Weights of a small GPT-style language model, trained from scratch on English Wikipedia.
Architecture: normalized queries and keys, local attention windows, value embeddings.
Each number is 500 + 50 x the weight over its row's rms, rounded and kept within 0 to 999. Layers, rows and columns count from 0. Numbers have three digits each. The size before them is the row's rms in percent of the matrix's.

# layer 4 MLP down (transposed), 3072x768, rms 0.0169, rows 1024-1060, columns 576-767
106:434499468455374473487524481552453547473510421443428328534492532476453533530506529518454484514490527411569499513531470491428408510415453511490523488533482488480455505508558525562471508463571316460511527533547567518550443459558443421535493499465459486454557495548496551505460515496547462496469490495547491470489457614555417352466477496545519518463498487512565416450511508426412510514515563490508543490497490456464578589390506440462538471473561523574466381432509516559423482509525569505423512484448558479527506429548545538540513569554394514492563509531506576574558481428548503490
097:518491430492445441479555551524477512480604479521547489540560512521458481586519605485542488501610466411505613487481491558504539520438490561455441525608495476493595515510590396475581475563552463473548529462463530523428527613496476496515458445486579516510487529461498579559447500417456502400514540425535520457503513507526548461492505398481465470475442574442489494545471572459457327583458536480445431575473504530457593527449477505464535471476495536466438575513497557457437477537522512480568504520502450491456612542526468451421442424529583515547500490475497560511463545576469450516
103:506508530446497503502337483484488503397425455485494524501447503493536583486530505467444401432488477579467568452452431432523514449411423448442410495462521472511530434471507478487499453469518605556446453459426462485480529551507378605563509506481512540499575479517512512434505481470571505570573525519534633479455509534496510519436468471547484460462468367543515544513484567473580517409531529540577539503456547495434387479513466479547508411458545517478438443493567525469428523399539399421456499449562499529550518455500497525513562495515506529475559503503533501570454525498455527474
114:549549509490537566552527558577479453531501424562551512525406559536548519545508510461474515485517487516415490557536598492540388564468442457469501516462592466494563486471398458600425418507469575561533511478463457538497449455484456533550505412455473559485495560506510543509487527495565482506446603420383472499540500484562510508478442488558533548600409459479507473480620525556545510512535476462483478486561510522436491458491478478506452552514421605537438485556515535447520513434499539540475567418595482538425467613427523474394532487480498520500433433441485532477461484611535543552
097:524507513387454533575520497524550446464549500583436488456383433509537543524505497493436543449481441423494548516517554445461505461532463543609565460468548558555379530463524494514493512487508554553528489526546531472484428567466499554461532505500466491455503495537458466527454493525409465524424461560516484508526541423650495519526429448550455446499485498545542562542438546513561386393469536511404461481450552509430482537606546506479472619521538496546512531402571537483517549543508396574534491604445486562616437528551557596523504436578401526441444524562588508497552479554520527361
102:487535440451537577510546536587529529425506527457471547435517544504541471544500517483493537530572431474452506533459391492572494605500547479574496478598460357518481403543432495553511512421529430561514515446453561547464538492560461494443533477482495560569540438476470608445569507513552439483563509420495575474495470467395422493429551555564561418582547421458516495465534467492459501524573439481420560440395494473496468527518528524497535549476411490434488464567485493443505426548398521431434518530527479455511499593485534574449512369553527478449419486569503447441509426539472547507
103:506467470397432496480504489557491462549509604427437538600412517470507469422559528540416546514528478535550509544487416526575428477551590479562585415512532585447505511556625499509430501516568466630486561538567594529403459459506476512438474485512541619480414506489493409376505591589561531453546459366478500468524476459534510462470584494537485553400455454474413559510463567531486497496525520484427500558451516537500530453432512595456433492483580409533554614566514586562447489489503526513498511504488418516569438500509453510409524507495525458522543514540489482498518471450511479476
104:497502449457476503573477444527477525484450426561543580494534583557522438468475496443521571492485487485475517525525469597449546498448551536540412514486587468552477510486519528483496495553474556529496492518537515528510508478590553498596477513601451452520549423525511458501497528601536485462489601577552522518543486585498529441455427532525427599510483567440486564513477495479423455499481495509495462436507561429448466586462512511521484419602475455507452531494507477410567473462550542467488442459540427434445487463576555578573495651454503555534453569474474484444423485525593508448
100:441513413527555532561518588546379483518531447391533442558518451533467489563575407467563509545498576524513603415531569581495502485420496425456474539506516560501435410526507395498465549525584550520452469545480577434572534539525514472610599534588439510518582541523458458497437571535534384488485531488449474491550490529504503549479520501520498524567610498486522477510613522430459451549533561467575490570530536509585551584527579634553520439393445560524497461498462479427451514484435585564503454519516564531385528456496515519487501535530560518516521534434465529468425541427530462446
097:492447532496465440468588516490534418611541491583535427469469482482521532449500409499409485550468556516510458600425547511481492491512524455535472381570519517439481475565465534539449497507511471469482474538609462571527534522501473526510491523548529453501572534440548454509566511495498449509487528510472569528616496544427452489570474490405593507496456445610446547489571507450550482436494487389568526532578490448500519443469398477448531546487590443482419491511446492511450564539462519419585418518557541407500516576590517565496492464496509492511528557430515464446469559452532453437
103:441487426475544518437509497496558530477495497473447401400499477460459482539508482500511461486456447500432480486569433531473472545437571473566455527473483561442525529502491447544535466532469475511509482489514539446433524577497426496480439530495381491538526561550463577544405607544535398484559436476430536404554558581531443531445459538514465567425529531439506477522376531448440520465592485566378436411478613502548510565526558482476488420445446510550470432453497423546533574529541443401538485455510497474615594509523505468538538507546498529453460457516582550511466608522482557391
105:550484502509433515500577483532465541532615555475510446539527470549503504438440527467479548508530448411413549500478589487480541608517405521551516528426452564534464568614526535513519536543579502486519558589555492476497415560483559533460541542445538490440582504519473526440512606489491505497508455490533449465491346491431557468430497546511510483487518513548527586521543494491547472400430480503531500490482524503511502504473482587514524563417597446487433479485544582505466394524406464588594504534474543519506489594482548396452522407579552438486456532474514518527408561551527499507
106:477541543584458498517461515447455495563524500463538510539439485509517427505476500465632554565458522534531443554494537503535485572464409484584414486445492561505480578478515532487450580527546499500519488550463590616448573544558511558452545529490435394447464498523480464442417464471387515540489590468529472451511548443565538422459428521387471449452572501589480499402488559552486526590488481483618509559539470506490464553538579519530436495423427447486530463488592487526550490526524415415520622513442500448505463457466611579458620459473539440470469497516527567532417507465476440394
091:467529471459471470536446421508515594465469431571440474579542567536509555527462532462514432475538565494523483493497496449524541448512502479454470450569482563560470469580471611480442421443499514510525503471454490505543430475578463564492458448439458419521537521478503544554397530460520435533472472460573643465575459522566508554511507500458504500450465542494461531528553412374527536405557474554485533482476464535487500547551582477547486537389542448598549384514477442370453374468579538470464570536494510437474362488445465455491437496472530511528595512497456476542532439520444401558
104:542428502455514414563488478512504543482414475555547523471602510458538485556479478485465414446536374606418542589515587453480440526499466445534540526518490388456450428518505531475512516474544534534459541501521458484560524565446461494502545486415431580537448544561498520480522563474495515495500476485482527455449534552519422520540592541419559464486512569539472377430497602540576514523509479466499518417535483455507486515530527550530512471430631514480587532457390479478473390528513474492475519491535586429537539517548544476515577465447549544540419460440522521517476534491551512524
099:498477526362422476445533559573482498526514503502439512472503421392489550570421557503493566485510455530408462570494579536505531477495400492469477516490477506507519463629504510490500543634415456437586521544489591565426610422470492355435467520371414561495450516513518480491559477625447457476489486501483507525485436552543349461474517500404586380621529454612512472550467501496469483569553506518500593518494456532459447512476516466459554491496497460521482432433581513460538532579491519431459595524394577553526439496544521515532523523536513497448518563504461498491511460530467405439
097:503458509497558484467503480486553441635403548537544492584447458500594460500540536431458446529490541516432543525508539486463514489465535515506479549646522568552456464462569454501572460494500568549527501463462495430457531485524485495580542414478486537469493461430505465531495442470550581539522515563608520534494531548527470504551529473510476522496575476534507490571503480467549436415413515586533478475518464447563497490629454450532578499464466430475594496491506505536506545414498620559535579485462523520457441470543459536483528511476445485458497522503551487612542447613492459392
104:615499517394487571415561527539451459566529474490407548435523525583463502517552519464510414497471471626527548515422425469559497516497482518523447568475555545493504486475517449418491488506471495459478615530526479441493441523477535548521487528565421462501512476511426420556561453474430412483456522435410495475516507467528495511448433461453573536556461478477557495529538508509472477502506545391458511502448374522418510550560466554506539480494512497513526487539514544606535485499442468481560500504545518466502484583563498560464488501475456470380572428576425521481482434532508526473
107:496450498542536524464643549525449515483543465503436452483521496443536593475466487549531416489491488507524441420520418570512488558471500539502461463485429498522531438517396478523522505451464535399468457531444553516498500427542402527494436487579464572502544482541624414536507452487506472515486567572463430456488474483546531526434574520498468481484520493473579485477490444562550563527467541448498428445440645482556372478453497516490543549568410502554522471525477537540500536513485484528558501496553424579535542562636507518531529517460512467477487492505508547488437426477424539487
101:528520512491477458486504556477525506537501467430452480475456507500513595390404434460587491424457499559500561456477533509370484450437492514521530527403525404496482556472457544541500557548529506415503464543559411550524457608527570457479461526456532427517557370513469527583464515478549459492343497554578555613624519526519436487521437551453489421521480618454533414501480470536411493495501507593523465476504448454480507438462469478505486556520490513452524466533507469516405482518409450428514462567553525492514525423501492486507479519421476448560504522450505564428473477510493525561
104:502537482518543547571493618472640519534437576508567522504580531494492493629538491506504514431492498432514523505572454431492599550475404484482486525529466519535386464500490474438509514490501478487490563476521387476504618462605468512522458447444466476453503553446495468539527475506594498444522515477456459475657556535460462520504426414407511488552526475383505582549467449514464519554603477543523413460516449515544501508433518472554447459522559455538539523484445526535575502482524463519445536454482505544491564511584478507515506526446525566496489442480538520569427372500520567506
099:429545538498433493420531554523420418389579409507413526537487515451646420506524547567512578453542557487539563533463421500448377544474468485583530476563399499523554437429447532468513514561543468500464571505444467534486540418530514482564466511509546565497487414528493476531550488427466518471444530540480648567402567568518505543414506467482521456488496411464499482530456542422463557521517419484441459492470513493544517520502480503579436482508496587461519550475516485490516489534470456414471426577514450477469464578543536474546506512546505521445601497491506518422486461508449484463
097:457545567505509552493431489594499496554508499520504506517429520398603531521414471499451514450420463549492489525517515475543456469479568552598478502541516459440476548425552495473545509524482490581495441483430536513498494561513477515556397525484473405500481523536481549512433544551556607388596469463542438504509509517399398512491550502436469502422563575575479489470444448622487427519546382516436462436519554560489470513529515526529563528600480436533504589466468492503519497492526477430541517478445607562485543505424549514431499505494492506491545397549548494546512427575497494456
097:494478537444527499511492562470472534366470508504365461496553502561491512499386523542497492512547620541506412506501588467450438651491439496476488457521463510508431415533526481460529640407412495543441513571504479550520460449544448500471485431465504527555454509514442497593456533476473449494503430563570557513475411483594374514499478506473490461484503435520522513564567465428406469417555497423524427569420586410512549451460478493487513452558460563398563424503501612582483522511544441482513540559481406475532530536533521398504465556466488507515453495492561448434475462542458548450
103:546431446539514531468561516434551520476473491521582530543540556492476514532504615545496534492508452543450500544381543505512496566606497550459446557572438449550550411584446533630505465576498589463526472504408553446497512433429507518436452524510471454592483482567424539509533574551472514539404449471475535469605464518509516442562525450536515456510461494391577463426423553456557525502493506454531478527545487461498537430614486553538481553506491489457468458518487505380507467414387519528490533507386507552454442472581544434473431475465499478503477509555432484520459557519478534500
092:474510434574474536435516542463461517515492436534491491519572493428520540551557403600482492466530555577451460457359525555498536474498589438565506458495552565515512464517454560419496502583462528575532398480519493485457531548576436472352433450490492534567475569505492485592418472482448478497539515578542529464527574521492503556445458474490431552538421516470522625481530510446454478453544503480573453481498535436547484474535469486524486518433524467488513578494413572513513488510430432505483454432543457469516484428533419521530489529454534486441544554518479508461525455475485456524
096:579519524503488613515483460480508441543466556459498458484477491490559521442462452460455582464448460489543539654447467469489478534515485543398521490565463456431505528491484442531457500535610483465398460520575430503528546391460549523553576491471462474522436430522451504428555542506605505452521448481508485542412410534517492452579522504449587551492524603474540512545528548556484443485550579474567500467480533474452498535491409424445527536468545609565461479604517528542476474499506561481545521479457530567533548478548601475561497555512450533484528491431423462469525505487450544511
098:461548447424465530499458467428447473489409436557542492533449493510433516527557489519481433424561552521533409482477461505482483511415481468470540516573577528571474539553509499537381486568498450518493527481522445479442473442433488544445500488522470433485479540533452525430548546430535565482407537448475576548499455491509525453527478437621455551516476533481423517532586471481567416492486535471487371439463463512510567578450499582545487530472527432592479519582428507551506418449496607502519544481526491400520395509416491439456512582535419464548464559358522551638452466507583485585
104:491470547461488603465470577544482458489487612590479528496469552471523621409568490545589497541421517534558479471450459666486576437475426511544456520469517380600421512562475476458488493439508478447552562445404544429487564495433548449484473474394543505489579507447504430416588544558505504560519534539519525536483545463414528487515486531500504496542547429507359532445371533480517598522549452550562515431548493549516425512524527489539497604579558553453584445481511489456477527439492547549455528576453493521521472527452539400469467443540503457420563548577548459555470483472488527486
100:529517569471577530465544470477445523560517506438296476466496550523531478485501412529533469494479476469492492517501537524504475524465574478462501449528613524540483491525579501518447449533538543544452487493434505560446391491477516540524560564548470485517486443463418441532475492516447433556564582457443422495522490591508563525514455475482462480401437513457484561482449482490512570480477420461559555582409480474529482460517466491549417573516574530555483551589479488430580494460555607418464580483515462522530441566423418499488511489495576531573487519537447472463491437487441518502
099:553429503561480521432437448453577507548617477474519495477514518544469497485418547469478518474463474566507542504456524491537502490644451478460505476457547545495511588494500541492532473537525477411483438482474550585456517422508499534491432413489468555482434433477512515505610497563512606512574500441536441533398449463474574442499408563611533481590521473589564460521455540544452567502542503483478485410538583463562453509503506565547386517488454507397517488408459482577474527558524529469543520459405476514513455470461616417422489593455432419403518554455473469445531595448538399489
106:435542540505412432406459467431503562407532441452607464533523526462520509514440486479604559464485508509437503465547521530418427503513557445486453540437494445474484566442468510541454400525490434555552480491510523569520511598504448489546497516544473531449461547454445490530485496502557476445369550407574566448500576495419479571472383437473565448419434537455436434506489511520508567453513491562509547498472457410567548451522463489427537389351473475572432561424510382480501511565392514587465613529522496445522455460490527427492486478472519463451385459490587470514453485469478542470
097:492491500526482484650412569444430448480446483424503444484582525507508422495500508483580468484499522616593568581394477470456587478529509494499424554570527482537532477423550500500405582387478501525454541481499569472527507443413496427556447513408544565535542492458544507476478531479527500513471450549497447472420438497520513492477476495525508447520433442458572459570497479469501527480525467585430491563540612533431548468553459465447495476468496485489532513447474540535529521472511463529522487573446403497446422504457482499496585582488482486486534454550386447492548473555494460425
101:491444539420433487570533545509465498485489403540523521565485506557439474506526522436437496509579443510525534423567492533497506527566545492483520545527456484508452423523591519490539479486405549466546423517499427442526455508436444458461441482472480463399522506438541534563499524468457442433358478501500477514576482554549437598587530585458495567403545636554554378474492497432463527532524425465483568529466479453466459519391448459518589441542533488582538525510540450519495521429401468482450591575486481501425535543539553497528405567524552557537434563519460494567498475430430459557
099:499545489458453490472500554548568416538427451574507533526502450589521529476482470484409501459473608492480496463438484481545469545425484585523500576451493449446550545495415454531439566514480469488519600514512487585474487576490457602617486540421506487561547447523576462537429473561541534419457362478501576542529571524492535586462488539426501482484518461422520504551519517528494533502464505507454554505580517507499471451404477583491497539475522551415414460453510525516456479498345487432450497605542555457563431450586529471547484506396526540478442544450507472509483531529469558466
105:543609536523592611510544456543459513470521400442481547416518570471448462470480455552559539489489573534458542530488508526482477494503557582538557560489491494505492512443524528519490526448472507542516466525501503461426591469492440521651557525534408518569550547496509642457521372468487505534547433505447441528542507509474422598492512451492531427472449459424513442504540507518479496485518462476520460413500527530452537468502506491623445502511483566574536430535524438495502469481539417513477501449397497481628501440468575566396550486524448556505432457518458465529487401483412509573
100:432424507499413506436555492554434521561507446473496466542540451489500438549524530543462498424349535508489518509515442530412496485540484470515529471517542517471402437567500490485480491463545540535625505554486488493518523458468508461535535502507534494458507458513511526501490486518572468555483486476494541513527460505537471549409487521481490502460519496489428486542558506472474477533495494467425499470505443521393445438484444592557486571561563415513504480506575550510463455481525592571464517617543537464494523466491465533472532524478512569479503484514422559451572518510470471456
# layer 4 MLP up, 3072x768, rms 0.0207, rows 1025-1060, columns 576-767
097:436487532540537485368547445504533492479515605547524521535563449533437510458446468478525496516487559586483425435487560469524417580459457453486538501540499483498477379590478545506457393627412462402502510458451518436512479429471561438457462496445559562505546454523520564499565495487428570455580530505441540626422483436517569555576562543459540605521590488572500514522472517598498545447448498582549496620456517514567511569457496555529586545476538438523467483577568553393572434488474566437459516573520459536454498430389438543506428501471506558533411525501560550475454491534472520522
105:483467434500530519550498530446503535481477636517488440427447321427501544478448441579403560423439465498535438501486542444548524508520442448526574478573495518485575573489479523452465528520549526572536494410506458531482536508543561503467489542494574488463577495458516473379561543439458512509441469602473464526469534442597505534591503464575562552517512459525540471496480529603499443478554427479584550412459467481505475553540470497581536467508560505411433577534517492503523456552543526531555480547475570463446471487518556509531513391455576450498495490414599452466495566442556482498
118:550566383510470559546638549420457426492506492534493490448461436506495419486545488477470415441410501485456460562493485550430520434489481494595522574539505532383497451505565501524477537480378505553492536596515543489481534517488431563443544449465523540535613433468464573475428513414492429437457436475447533525462548529527502468469422455572500495488434532537560512475552559472543453546500566502481404491490510613539484489522484517495466519550521444488452470558486558500532540580372485579522547485535423632506526447560454465504479509488437554411573578588483449534480574541468523508
096:480508508464549493517548523453488454517462506447503472588532475542475504434513535513371560529518417501499518467362408440399592498466497480599442572531476478521533528574468562522553588498488473629404511545540449556516624495430553455421515614548527534453474514557405513455528538468518468494488503495464553562475547537540470530437519545528509485481425579492458511503456475501595475528511519562560470475515576543532549509591616477446545476455602481382475450561637484479494487543562540548555503550534555538477489504573565511552551578552487432461416468496501471475453556506570419472
098:471621501423510481446558506446488460530485528461464507545528525516430510479480547552484514473524455571532509550543433475497360577541416448589542511488448644456493504426573551536466537501468482492354614544492495496609612527417458505477522585572551541534514477453414466496535512577399481398499480470607550531484464488460492514423570546403562516422523462450523539522515492565532401406494462411501514526509539518550491510517499469553452508572498530560472489470530596512443576557611520495543493528527471617534514470537389554495459465462483504508500557526458467518420625477466532465
104:578481526496536428578466472569382537541432633437397452580446486414516529460566524533493515475553512486584528437473529566575360493551497406555518496533448543532440518573561523513441463492532493564526483519536461544409476489552504360438482584478515540491494538557458422426451581543572546447509396522566450478558483448572493437496519590607452494513421522482413509530521554427425483366554504517507492492559476435446558470528516510404499508512488519500485484571517598513507522494411560473413434485480408546505496511420529533440492549487399509445529557442562473445493420427500486453
102:566460533483435449493531462530506553578490528503397487532622485436523460460478504583538517501518570547487590501494512485465568469520512508434541444548475659560567566524505395454502477525520509560542525477501544519550482432600556418524426501542493487565458466451416543506621440547497441517480513553554512399427456505461580542540581467396474481407516534499464512478490453523500543449476530444497576539467503562555473654491422468471446460408520535533468539483450518520481528501487467483497542486570543500443500480524533543449490499474577515448535451504490544572506524343488480483
096:468467485422558443466512565511519450469476498457409572510553437512446490490490458519548488363520454552482497533544499470432600535464558382555489490583503483490546557550430547489504564539481474558545488482480507428446517480471538576420436464533628402455527527504479432518483434470492532511549509451480528539507458441465524550537525502415443471526451483546497461574475435488535521434551441628489472497416557519618507431477476512509618452578554398531492562494493520565558506454558522517493499580450508544441561525399503510605507440471493545483491413497488503517508484515545494558
094:456467448520499477467452479404550473453546559566495540490508493493527642573461422536436467519434468545577556440512495502553472606500488559502501463511438543546464544435518454474457484445555547506458452450533387535437524485444507529443468510541549593559458417558547503488395584521525451531461527514608512546535451476462436494528565520528491589410515595444468523502479491513510566485411492492506510527530541478497398528484491442556520539453536392515633461577453495524558505445550481558509521478515520444522518488525515496562371435558527539494542444455446415454519461522532487547
103:577522465481573492538558474488598448484487472500486519541419478526509513554504410435598535498539534527470518551510457422437475473454537429516409477478443521469492479573598397471556520530471412478511523565464532556370464482437608449517535519567496531437497517493490578601517533588547539438496540418395501494429503475512553493391493483451556487437488528532438550452551615478438415461478427529415514407546530457495439515527585527405407447486564540480580503474579448497500507522559435514394498549518533540518395424371491486487482426505524508516424552475526450563545455539506449433
106:423457501474500499399531478532506586419493527427444543504518463530522555513501446492504470410510469557486463489540591507429452400524446542460509520551502534486535526527522456476469421520477490510543410448449457524531419514533516522442386538459514432500428411488478465459493443500503528399529467460488545436456552415568541466461441516402440457462521531552546521616501448471501470425473562607565515562609498543597551521482582485476479515402505454546568486534481437566444507489495569454471545558444601534478549433539469465570616471487484533548481526545526448538537511516512450553
107:558530538500457589510575546460470454528457485426552546495436500561567460470637509444575428528515561578496535528388467509526523630537461517458515529464508528518433559441543617570505495522469536486469506446459588432529547555475454569468500474512475450424558462507453477507513523485564444457539550536425537541495507453531528551453473452499483479427546454529592514467455556477542495472418383560614487506530459599591446459534570392556482487600534466473569400504530507520494501488519483529410538507411504478521482498512526516502478501514569495460424516544623477575439442542443454474
094:594425489455587412418533533546516431525521509433517467489466459451546468489589497441452507464506475502438467517549450601512595504457556530609580585431508512483518502425583500539480580538477488479536513588485409565457552489443512454492489507498489544513526458469448518453493393475573520480431523574420457555490568486458503484579548494483458486480510408518457527533452548519478464494525418508551485530435546516541562429445490463458479579574520464322446554532529523545430545500393422464565544607582477502458608481534479497423613456493527427503489487439568510450504465479453495474
105:481446475519496534562604532426528563470415474488492451437454533479565420558513465514519516487599516597486459544413536501383423550506448434532503563524538574459394536420512430461471433439468496458460545509548521422439554397424441532477528580356482488451550570497498557511444507509541503539446398456448529472484496427504513507586552550442525581412594537500500493586558509477446498471522537435566393478458517446466502589440521446511514499518588516481544548452486515518473548568446472578544530493480515483505456535544536437579539564442607574521541507446474397558468471503486509471
097:535522449529488438480518516458491469576420441497472498468506447468603507539510549546449531564434553453510514512480438557427571461465471517460484523543497507513468502435488472507394509485513506494563493498433520491479571512527506509518538504392497471565469487475442473509454470424571479527574520482382477511497450438424536521491487453561432529474552545483582438492443566460489509537509410472543630373487492479471504530437467467432504465556615525494565581516428571583469553539513481534526499526417476502567347477462425491549518485495486440438562513456379480494502511460476492436
097:424524559532578447531577532459511533546414521453429552555563460482496536527496505557551466433539403553574543423508575430492518437540464444515427544575443465574523442437549432509533542459521488506599561470431562550481420497475600577451469501522482495419515517444453405460585447531491516532598491450563464527445589367459442484539478493469478492516504512562544505532545450417527469511423507540493496537522463510569418458472547544454581590519439533417471418540447551405584469383474505458443493512489538464441508582568495531474524577420438548536455482413598459423488547516508468472
100:495610481455571426456496572523531429443435497469436487523648501547411499560507522613573443427462471579470563559526481521505454465476530447429431508513485532414477500538555426516514520548488458527482444498550506538539600554492404478456493649484488412502524511459435546524482487443512549376529566529516501475493537484490513509566389464508447403511514486471557666548428443455451462487408529455501500496474525455595465635523541464539478468454469533449440508541562418501524532437424540492520434570462532530468468367467462429406554483481495451537451461505495375558418544605462532555
107:565469433573484518504590430497432558467495498489551533537448537507520457519545468666534510425469464564470533470443455550478485576498508544457552529524503553502455457632560492486592490482510494537442487437512513507541472554520481533521486566503510523540514527474519457532560519470605484511449549489523418533504527516528540475492508455488515496514349537487529510445522528396483486508468515464438471487501503538480563592493447522422412514503501490458491515561616599512513532534387447555550437485487472607511513446542501475485427444480563550526477593470489456441551423484488459458
101:557488435479404450580508458496574514427459519482533487533426448439522529438487494549472473466578442503543604468455444484409443443488560548452536520491470558476451641462435493579498643479487455514489463452520487505518485495455478493417438459509475505499507479584571483506554496628536507480521453553531535544503526478483503478504553498418423415389513433491561505519495415575570528494413542500480415533566614606561495475536513482525475447474502522460545409419546514492482482468457563465503436537472546502466518462491472526525444461448526532429435474557528513466456589499476496458
102:495512396476449469468509533572445520547407499523550533475491481509520506531589576487426458453470491560542441525524472555524555540451542411556524480592513573494503560484467495445434528513475590400537480455488438488403514443419460479491531471572599426440515526381555477522434505515522481452419558523508448475521459434534638373468429425382536444477530522526523484435506566450474523511570531474541445449493479518516408576541462509514504462518497466598538462462506534534503482416440521487477535432489441549463563477532548553468501468537537505507521457477492477534539446509516514654
098:480447453401439419399490436437486554527485503543522477535472593440428520395555488453441431445456488577486423585530555517439488478472511537516528503577573514421521593517520511456500478516361474476450511531442550492573566420571497466454471432432533519491572481555521406513419544455451496446454483464484483500466465547487483416406570488534468465482443470497597595498479625392418452492446492460568503539478498494492458513444497534407574514514491487588408464524503561565436479559417489514511500453432439492485452493457481455505510461443446494522456483638438513589485421473368454532
097:455532485564418558423463540528467592489513520575453519424456481445469457408619561561554443504545433487573449530415492505464509501491461424525489453535439492506476554500476405428455462599549509527462551558552523420500375514520415463530481491508517476656458428537402482467487435516486422486504436492523480585500551465557481488487424541504395606507531520579547521476467471490524444402538599479456460513403510490511525474465582583517539421400525528456500544421500559526532452525527507501519592532494542512447525627459498426463466462536525512386510520512384458540447520540508505532
096:460567431467566564502499483477561460432502508573590482513431491456517452369478426534542431555487461493558511477485500539547487412517469489514440594595457423422426515448468559461544489492517453437490523440544491543538459505496476423552523552580551577493560493416419574455563468413406473467579478482518525515435546459398470411470423576564479499573438572463507633549500519523470432404469532545497553528457476425588514440548553496493446515403468549528407441484447630426425442373457485495456538499447481526461428484524485520495497549478464499540492481474482488461499459465418508562
099:529498516452492446532474519592513512486490559571432472455573530476472518488530467488428534486497474547469440490480510523535530439426532524514512473639531479483474498528519493536512534524448557538562465478546410452534492494403460559503509515499551458473483510500407506548550564473448441454411545501494450519520464534535486488541629589436461420467532478520467455483517497437407532441541590487587485557531491602464467435496450495571514526558557494530470444477487427520473597477551457433523583400507505490478414520454506555446426559575559390450495508605431450484573438546549580469
092:510489501500442492587508488533542446477527467453520507360487439446547585445399544548514461546406521490479463534470586530487470502478520515470511564592467496531512469419449502463495493438521459427475502550557355482522491469575635561600460462507536410534540510462569441557525479465509557518547502490409480541415390405534511493436575484557390406410491522504425537506509485425504497497515447442479548452564636530502535504503506472384454563414524535555493486559522569460477513448486470471485440524511592514553497457489564532487510471563429518474586539511454412591544454520532528500
096:445527483495475494559484514476543511501515489443404577423560442502511473478435453385439492420444479503555538511606528607539499470481482482486456479457428470513570523430524419519434476549491499530506512502496508578523486521508491433425545451417500554558528518442562520479475396492499534511493535399513442494504531516448482514513528488592392567514523547500437507539521508522504525473546442492495557410578555487577444480515526495441541479503510444426483469449486496503517596449527554432502446514449582530453474555501431574456524511458434515461562525534562470471536576446534529554
096:513589560548482527568517474547561461433536460532456497500552436537417550558482618530483482425518501563511563504457458505405489479513511554473493509474475425522439499476580480503494506502413414492448481526517492455454507596541484500497491480463552522407487488474547528523586499519529507436444358503355566509506514480480520487456498455480431501432406400493458497405436449490488483488511532589565525443455406573459565483505456415468419503474495498478454534535498512464427496489492493499509501567513510564398484573530436520461622518475500582566433584506579555449448571486532451489
104:565476561443449515561508528532523473368526456505515494457538530622449539528586543565492498395446511511541535532511460543518521483461469480545446492533469481549494530535460558433575535522446473560510577531467555530606447464528496428391491471437596468539486571471470553418452482485506483468378406463454454458494522462481497492565426472484446430469455421514489443605462493407512481514434518593533520536495534539539471604550517519431668489482467547499539529498423489423465586493557501524510562536441507530502529517529406565427492580472421462509508537430555448488573591446506436466
097:455525524484521423459542535486444448488474467572483470584514442401476510486462431546483469511567442532467550499521455550521536598460425463522467468474573509468419534545538489493519492533458606563458450523481502572449460358503517516420548525519480620565372504518461545521493570495568482439537576553462466474479417454538524455507486447498494599454466538512506492565516450500608501479471473485529544450471463496451506536558516413540418526481559437517458527465526471557443483543486505403551504571522431486466421541458489479497517542492481505454451450598471476514430583502507469436
099:488447549457558367488474438510527488389493427490535532544441492461466483487390528460407470452508460409460453511551584455456402500529520491521558548587532573510524551564414501481461426491549495457536437492565505461479496528564529509517416514513516514518554505556486489465502535490464567485435447556533451537438511587501530459420473482573505415520581504551528543484510625426465499498538514604563517471556592532527524546444453496523470484512454548518499471367501461366571477498510485404531516571511514612486527559504631481417535459507414587430461506536459499504528532547483521458
106:445414535430464382459505425497516462488438520523568445495500517472459422504482592487590537461346461452479584541468458446453571510426490553529560549461330512521539524503541462463486578508454435517510526473390518480555436452439547565506525450505508625518436552531468436406403468531493542502533530437509477555473499388420555532515490512423516495425468592575407475499564454577521446529449515533508511586530482512531535554503461551467552560448555530466491449399467464536489503517496588567436418538441531607488498510565477428536446460580448463583428511555491562439504471464529453505
098:437504461443407388391558540486461534548555514503537490388544440499499531501540461427437486443448520437491413480406470606450606463452499500397581513466532518413477519455574423537588482569464491496532497530432479583460505387568494545542455561394523528519437530470421514491435492516416525477502436527413477500481527498459497485554368582533420504540535600564525530467507504483519455495516533432451527523471458530513487505564539521486520489522520454544511403548558416477499507515509622535512373523447552457477468564441464516510447535492478422594538550516515466523539525492472480586
101:531428542474535512517566427567412532447515524539521405456519459536475487458476438529508545476466528521537516492555486548460459491501567438495503481582538505476528425504504492389560491490469546533489483496580515533511562510532491451427451502484504559543502553425447465451486575414455481443454535454523558519550616510528504480501489459373565594460510590552495421439372420407533521583489438629482569569505530561443449465564480437520537519585578500590384441471478532513529457528459504500499540505416564473460484483477470487540464487473522564495602505612471465545490440476517526534
097:475426497396513509531487432499504388509434480546504467537502545467506483432433469456381454467515530509541583498470456504500429548449522501409621404521556562512522559455503519524463507588451440464476526452463515587507421501571578567551465415464599568419504456503475515488507535567510472445489438429559457514515495456423433528533552482486517395472534455536518512554427443529576606521503486566543558511450558605560470489499410536536520512504473506489508625450540488471504430444534536452489429526416539613494480537469494539524546476497486457459505464524569464516537525495557498500
105:528486435560548561477519514469528513520485465608527452532513590506469483405525506604535442488470592565472552495456512524494499461493554472513436526548478472579440549532500448492579474553496483562440481461537449469451563422395471548514481536407435436489515522442520540479411479460521431424528516460421527618491448424557473514513480418609439506513412486484564448498471566557459501448474526522553505547526430557555529525507522549527529437439567460530427465536525515540474525491562483549483531489478511580506433451502432522498570467460573466430454584543423419540558526543501468549
103:410480536467484483566532559492564565555485477441412529465508450458471452432537485540523482405424519495541401556575443490539464538497477482523487540506527501434552525557571546418533493515485495394465616659520475552412444551577526474460562604615579511534555412521594534491583507515575456554446462505475548580527438467546551497368472483459546468462526581551545566566490466562504461497580574462539457496532519490452607500509472504511463502511562496429502495450533500577514476473488466409461559491482628535510483497502545526606496476513494500464468454582503555481495641534458540431